config = dict(
    hidden_size=448,
    positions='rope',
    rope_theta=440000.0,
    bias='none',
    tie_word_embeddings='early',
    init_std_o=0.0258,
    lr_head=0.0081,
    batch_tokens=65536,
    max_steps=8303,
)
Each number is 500 + 40 x the weight over its row's rms, rounded and kept within 0 to 999. Layers, rows and columns count from 0. Numbers have three digits each. The size before them is the row's rms in percent of the matrix's.

# up: layer 8 MLP up, 3584x448, rms 0.085, rows 1564-1610, columns 192-255
# down: layer 8 MLP down (transposed), 3584x448, rms 0.0441, rows 1564-1609, columns 192-255
up1564 125:491575491514514479459503548449535557504478503513399515476570503533406452516525516480528527444506510517563522481527416475517498474434484526521471477487486503536437484542592503481470442556519527
down1564 155:557455453486390582467479465520512497522536482492514492491487503444485487566498505484488456501467513437471490532524575556530471440501488487542518483489482462452534542423515564476429561493460431
up1565 106:484480465444533427524526498511399515546493480514460545473479555428534552523543518503481463404530498545517493497538452530548458464482495573523503526499547459562461466494496483430494500464498558
down1565 119:548539468503499490480517473541432468467516473539504497563464542578527488477437434481517546510504474445514476470484427514562497546491446470468482511497474484480472499370460587396487546430509493
up1566 084:508555545529474468492470532538549491501551533468489473567540579502572495598528452466484523534476446541478462443502509506541522501554475449505436558456455567494585554532471509553496520455520523
down1566 076:568480555441470513478470420523462489507477487518528453514577558529509485481485493527529455525533584487498577431579502520477536472464461526508430484488487550450458430477480480518516477522494487
up1567 093:536603515554436451449439470516512477466447456512503465551541561512513441420518571548473572470469465462549575535472570499518494604568482505583500462574536495558486433522501451548524516543572501
down1567 096:543489503506510476475430439501537458438474506491506453502520531515524489451533520511448508558459441462461449540509486451490436445545511569570502533500454464551423510430510543556533509513555501
up1568 075:562482503440535509489507458530514526471495408458554547494519531482535533472470505509366541497506510577495523527517470491517528466559514446549525472437542432489500559430545481555506514450540531
down1568 072:515522477499534515598527547487510500579534571481531469401526452567606485498504567535530462462557513545481488489476510462541498512503502553489532502492551475495526573493510482443471532489472516
up1569 050:516493471545538418516471507454447545444473480479499485465468560435464500616456451488523511493517551452482529520486581519440503487458453414455511463517492590469556526488538441514462450451487552
down1569 048:558535465563511500501482471533504536521500530493505539425541430556492458527499485517515462481450404534557506510490571516494529497551515485529534480523460516581469484439547470498507488504561469
up1570 099:443503487531531409414608491583498488474582537513504464480587509500510519499467532477595500524522532439410473453484446548477525439421472512454491451508452536508533541462496552497525488491489454
down1570 088:478455554522513430487547512408513488410525453487518495520469507526548476471545536446545509442572485474514545526526481488532546510479499448471456490527489511544495542583492474460492519485516499
up1571 114:466445448461431525482524542458523462492466568522518430497468482520561480493549559466414450497573531514437571471553528480467405531541496471526507418511499459509516514504510430488521439541483529
down1571 129:547524497487487420526495528468552492497435404455529506449491491523496514473477518432439449487506493437545529475464526530496511509468512518528429470463480460524486539437477518565543533541530464
up1572 073:464513463457487473556455561515534460548506466536477532477515518493478500471488530380503423451460523469562428563513493557512484429499531546490533487579454498486480503527495460487515528549544488
down1572 076:544473589612446428541512558463471442456480506446515560540533484423532493473493491580519494504455509538449499488476499461523483487521506551549442489435513522508499531510427454452505481473485481
up1573 115:433488457540436536468510535457497562419486449505524533408500518505479514510498517487502544513523485543474501552498529460483522452517516499501510471493423531548489497470580480580493463506520508
down1573 123:532512519446441528459484553523505514515484534527491494525461476524507559475483548471485515442454477521470484496490483534483549533467537490526544504460373534547504538496535516540430544533483515
up1574 072:522496477570459545468540463477551500500543440575484540539538500556453452477515517498621511522517504517490550498483462532416485507541547566477475465407480555515477476446481516483468487550583551
down1574 068:454506522518513521434495450465460565457530512524513497545374561529459479510485520534430516491537486503536489548544531572520514420526472487447470549551581458527525448447490477498465507446483535
up1575 105:470476511508605501448471466464499495458547555532504512557510457443510461418516519562563533522514576447482434530470471465516535462453553515467538424487436519536533494515504542440469562489538463
down1575 096:478516555526494453474557448523479408459538499479453566427524457461545530488476505484557516522536501459439511505488498560496516517512505534499468414491558514521486473529528537523494504499529524
up1576 062:525445554504487536538477536513486537489447454546433561448450472550493498535562498486493450544540493535493519497483539507536504512515468515537519424542493436441501419522425461529417523546563537
down1576 065:407519558501501495448505447487530509538561482431459510526566450484454560507551497504543468485447466459610531528508511460467470469514485621489513463479434492426497456523460508441495468498519518
up1577 132:458524513357492516470518496518482450528486460492523491453459522526510486522546489428541519462592509511423543461491501477466491477430431474525518490462532609523515512499505562591562454540493477
down1577 143:514472451543468510522480447487531495450550483560495462549510471518476509509471555570487561506472504532479471498482550600511458528512510572614497509510464512494484469439488509502513520529503466
up1578 054:554519554491522413543492546528497490461491531500503488503444524426524504514461531529509545509540468470499482435541447483498492520492517453477528527527530435464543514518494485542456445482511468
down1578 057:438517437442464512528480513504499541473486515470431522542520540506454495465508568556438476499464537521502573474586557520497519552488523570499491443557609493471513490574524493501510504524467549
up1579 111:377541441499511499485509528560500450515561531511454429496521512457478479445497508556444539471461486440519506455489514494499415498497503512576499508506521498459501542487511549497494492439571522
down1579 116:507471526497505498472438583561518487525553477466520464569515496505513490555426542533537522547467482456455463546546461460530540490516502540543501443519438507449509503516490541447481521538513512
up1580 119:550351520482438422409527517503516538529507512491495493527584517411500524506484464491460493550459554547463423573582495527563480517489519513380530543502443472484508548496470506487495499490552583
down1580 110:502441514509486432495507484498452525543443547502492509516565552527490528488496478427428505570519471518546535430488520480415452546564481494500487487496439551498523533466475469488431529475481562
up1581 036:487506458510468475499486454477424480446496491536505480481483540511497388540563490474510583459499452445464453473515568529530513528512456560497531477506529508497568453515466448512397503482523465
down1581 035:517447552525532511540521515513459488547462545456428503502498578563464512523454534497461567380465450502481505444561449440512547485543489469528510412523524472523477533518472581457476527536487505
up1582 106:502522548508427570486473511487572478493457528512554495548435468521575486570483489476540562446576467489483578375475446507554470566498481506484517483517418483522495551485417434488547481561503492
down1582 108:522495536522481560451459472484469507468492479500485465551553436546491472486532541493475479511527539507458500494474437479515498430454438608508509471507510439576478406496476591496496464508579532
up1583 054:549475541447562460528496532519491469474511495487538501516519543532449481520495511506544491441533545480471455536473525575480489492542492493499518494531490549525535463527446531535453495567492481
down1583 051:471574515487519470538523551523548432539453461519456505468521493466535524487507476488525480456518540530432478465502479470492438508524442479503543498532443526556428482481514572499524478498502455
up1584 109:547495543463438499464557489472540609479472497493421489486549449485546496480465481438543514492534518523467531485451501493495494545475473568537499449461578502470549532478494561458529477565537583
down1584 119:525441524567533463556508473477519441549495553443486488590455470482528530437498452502508426575473499450475431494452461495480505507461488535540473455485508526502516512429531483470510465441504511
up1585 102:529533486532524498532532508550498523523450511518511474515423452528507445529479524456515546488452469428541540484465419547532506447597550483463484494496482553487545516494489509510507471462511464
down1585 099:464428524467519543546515513479553464476543508509526461500562457469478538499491520459535474497453522506535566528558501529480495492474474501578527507499453549554534529488465551470557526434541498
up1586 078:497475457492545498514528522549514550400480534543538445460493520503544498469473479505540432514436489519507466449536560477433552496486459464564528473481487519476401570517477562575466444483497567
down1586 073:548477496449502540477511526522480502425464541542519456445436511537489501439468528503513502469495488506477447558593566444400518525526482489605560509573531495502462551499483625499514467511479489
up1587 147:469518504494541558424496556509580555490512521474519530503473488436561528479461515531524542557448522462528520474522503490531535456479510482518399510526502542465482494525491500543461464491439538
down1587 141:498544401461468509359449394544503459490441455451362507458528493523477538459494490480578482493523489538562500427562546593453494541564460525542538484542495491514493476467545515500497462585471498
up1588 136:487539475517477470518468477515486507445467523492499517496506503484490433502533484551531543499435522545484522452427506398562451447502520467560430561465457526456471529536536520474435453471508460
down1588 140:541546511446496484534382491509516410467488540484482534491513493557515474520574495507547557540540472561510439513399553497399522477517508448527427542466529519500519528561486471475541547504482539
up1589 098:467586430576535459504549520482496480494576518490524459538542483573524567529529511499485427502594481512497536500524479466521475478532525505510473467595493459567418481492491564468429514398523478
down1589 103:498528422525557488568488479470497515502489467549506511478484509470488596497522515515524385522563513492480552473479490492536478551467522483533458402579481472505428464482393520542459544546489480
up1590 074:493449550465489451490466534598493514481504537478512465518514563515442467464509500577480488521478531489495429541436452449442526524575506585449515450502547584478430548521490572496478476509551549
down1590 069:526429518450480497497489454536557519498487479558516514549451579559434453470447537552464491491505413452515525473507438512432534491509511588433486535482478520469468488444465449495517569535520496
up1591 109:515533532505544484532528534441382453576522504541576492501491532521483494538490508513519435530568504499469546504474514512513482471533462557478473521547485509515379485539487528500500470437496508
down1591 118:530571438531521584467519394459449472507476504465498476500351498491531451515494442501447470489545431404459501472553497491522416508477564467573520540537489502511527460510462490527432476506583507
up1592 111:512490407530521492493459493510547571565424529516496528514559536488494495465580479432540532523461557471505552459552457530490563522498549459444511520480472423492491482472471556549476528437499454
down1592 116:484444540465442525442454553488512383503481497480537511538495498503512481505487494472498512466572511565486505464468591465451508506523491488525461418516542582508538435451555497494413500508515532
up1593 150:539494464515492501484477490433528461528464500501492504499522501490480507505502509429528483447569432562505517564527518499479501530530449520475463507502497532451481515491425464570528536395462449
down1593 115:521444522517452487460507464519606486500558496530511443494543524568456488499490527431490518438533475526503560459528556470441428541545511500470521539552532533414478527524501463514509517497501451
up1594 141:550503544542425498472425406486469458433605526526551470479550463435529475520556484540464493419481500530478503536370450536537512535551552517482470483477509490550488443520494484463499534495505447
down1594 125:524515515501459522457484517517489395505524496504476499493499522495513527526498515513509513415490439475571501498509508480394507464430515589535532545500477488513518486450504447548502463450538435
up1595 064:490522436508467528395505462499529539516487466437471407496551527587507522480514565444497450462512458545448454478487438491480507514579404525469463434511570473504554473484490575504486513443490513
down1595 064:527540499449404485486565467495518434545507542512472492502474526534543545418491518451529525422480493572463440508567454437509463443563571506481456446437399537541453516474541508542485567530480448
up1596 064:515509482475476486491560465452574485433486498522546530424520463498442485508378496504532506458478446549460479526435489535496496456526562508486519504542442564525441570569484480499467466502475471
down1596 075:520492541466513469493530530495534453473592438545524501484490477452473461526446508578535544445482494525471508483511474504435452548520552524466496495511557525525468501534499522490510576414466496
up1597 039:479530481442501443546475434521501522455489420469489486534526495579612462497482509556458507533558529479600481464506558491532534445549471518530392513478544517478443475446473527543469489508508463
down1597 039:515473558472516474449476491453553475510530491448541490516486530536576450495478490528493439481520485444493511480462517409493478559541436484464496449488384496521493428436473487510517487526505498
up1598 077:478516356570430516486581470513489524470489485515487507494457528476571455533477505474510505516492495553500525501511486469465485499436523481481474537564543513516516448444501479505522517469460487
down1598 076:568453489439557473534609522463495519516483419487512442471546500506504435569527494460481567539496494546539458493512484493560475472533475481476524450563492469521507482542510541564554437458594500
up1599 106:450500494476479489497457450509455454487449500495442531484532439489487468512532520546531559530529545485528508494499494499453540554547469530496491538492521433536503475494509501397522541481473470
down1599 113:539509513473473497599488517497457498485540520519544461468453498471463500468495554481492491488470514496493476459434491500530454432439549537528504463488536389497522478451560540517476541425438519
up1600 077:446523512483486536439506488525415590434474509498520529512525484563493452496509529597474442527518507478539470529485508545481507575449433501499541506434574485492489598476539541505423495472482517
down1600 074:516515550453635487464516503439500514532416464534503533498486475524517549602548482575504524525470510519543503545509520579431500433533519462512402569458447506542470480512515465502479536503469441
up1601 103:475509512554446488515497488494522504480504504504495472450480551564452381491550503534550530446524466468471411455467488515500531491537474592516526462507408473538526495479515508470472439496548471
down1601 099:437501464445504531443511523461509495519479549507510484523522470533465550511427489520491475542450476497532463469498514494384540509487489475508493515578552473470422500531543421440445532503529502
up1602 101:552532472439545535527483500522525437480484444524528487432461566500554497478552510495437475510490501534506555482447498561441486441471451431485451480540554496551548449474519492583521453455552485
down1602 092:468453543519519526477507448545534484548443416560508442421454503477549457517509499428481524555488458449514542480527510453472528543507494481402514530487623504500535515509501523442491435485569419
up1603 110:399575506498524484517513489482522589534473467522490541527509515514552512500545523559517554520479523570456482461493509483427504491563493505445472500501443547525534504513481582477533476460463498
down1603 107:511464540500547599437507478477565431553515483511483490489469476488482562494526510429503513541456463505567476453499476451472429541490482547492468481508515487531506565457456446456501435541469546
up1604 131:420472482569362485476505552521492463552528521514467528508600581465477541492482494479534511493431525514444464533529525576537487473507505528534547530476482585498498454505470515530498477499523598
down1604 120:539485535524483517514522524513461480476487466604439433588563513536511545476495454506455444490448499609472472540408444578561439546502465458472499464544470472539516508517514580523487517518464500
up1605 130:474501516532517469484482481449574408495384543495436458463540492492516543456497544499474523525511523497540429521508448544406532609476498499506504524472457479516529510595531576494517513498503552
down1605 132:551559434471557590502532547526460464529479484533514461506524473500488531477459522538578463496528510455488514535552477515496471487446407445460527497452580520533554458600428501547532520533523502
up1606 107:523498478465475495430454591537448500471502492483473510531485446496533527543430558506535453496547505523525536487539521457499512500495461485513529501448498532547503433570502449498604520493533423
down1606 099:501501448523481461509497467513549511531516502557465448490420447526537483493446418447522502490493526465428536513415486531473430504543551466565444487499489513555476443516554568501554510515554488
up1607 092:590507542525492499514451530537493479529502506430541508538426487504515465488533461482488517514455536533479417544503487500399509447526456483461532548486448557505488541531506528501490593472446512
down1607 091:476569499523500517499525531485540532469441539582499483492533496508456543528583546483405507458475513465509523536500461496523501477544494478475470559500491490516576492581463450471519496513479493
up1608 049:535482498505442426473512534516556517445505521616517478470500498533457508514486508590495526468565513464486487532596468517431487479494487497442576550539467514451511502526549467418574460512473491
down1608 045:444487544537509429449509451531535457451497467542528434450516493499439526520496472519516470550445473444488510548534566519520368475443445502475514587571523432468500460462539566496504495546506528
up1609 037:502460567464468490511536528516471520482567419483486549462511484509570471523502451488500458489570552520482540498480568474479459551502471533453425468479513522518473480471498498457453486563535571
down1609 039:532512544471515461506435454514482531523534465480441567513447550464529491517517528471556438483505583444511446531518428496524443478535444546525547537468521495562471468400425544521437473587569549
up1610 122:519520545501529493542499513481461474526430508457486452515450468490512493565481498530555480490571520499508497591579480532484483456510506465513534499499465461427472492456529461461505461431453409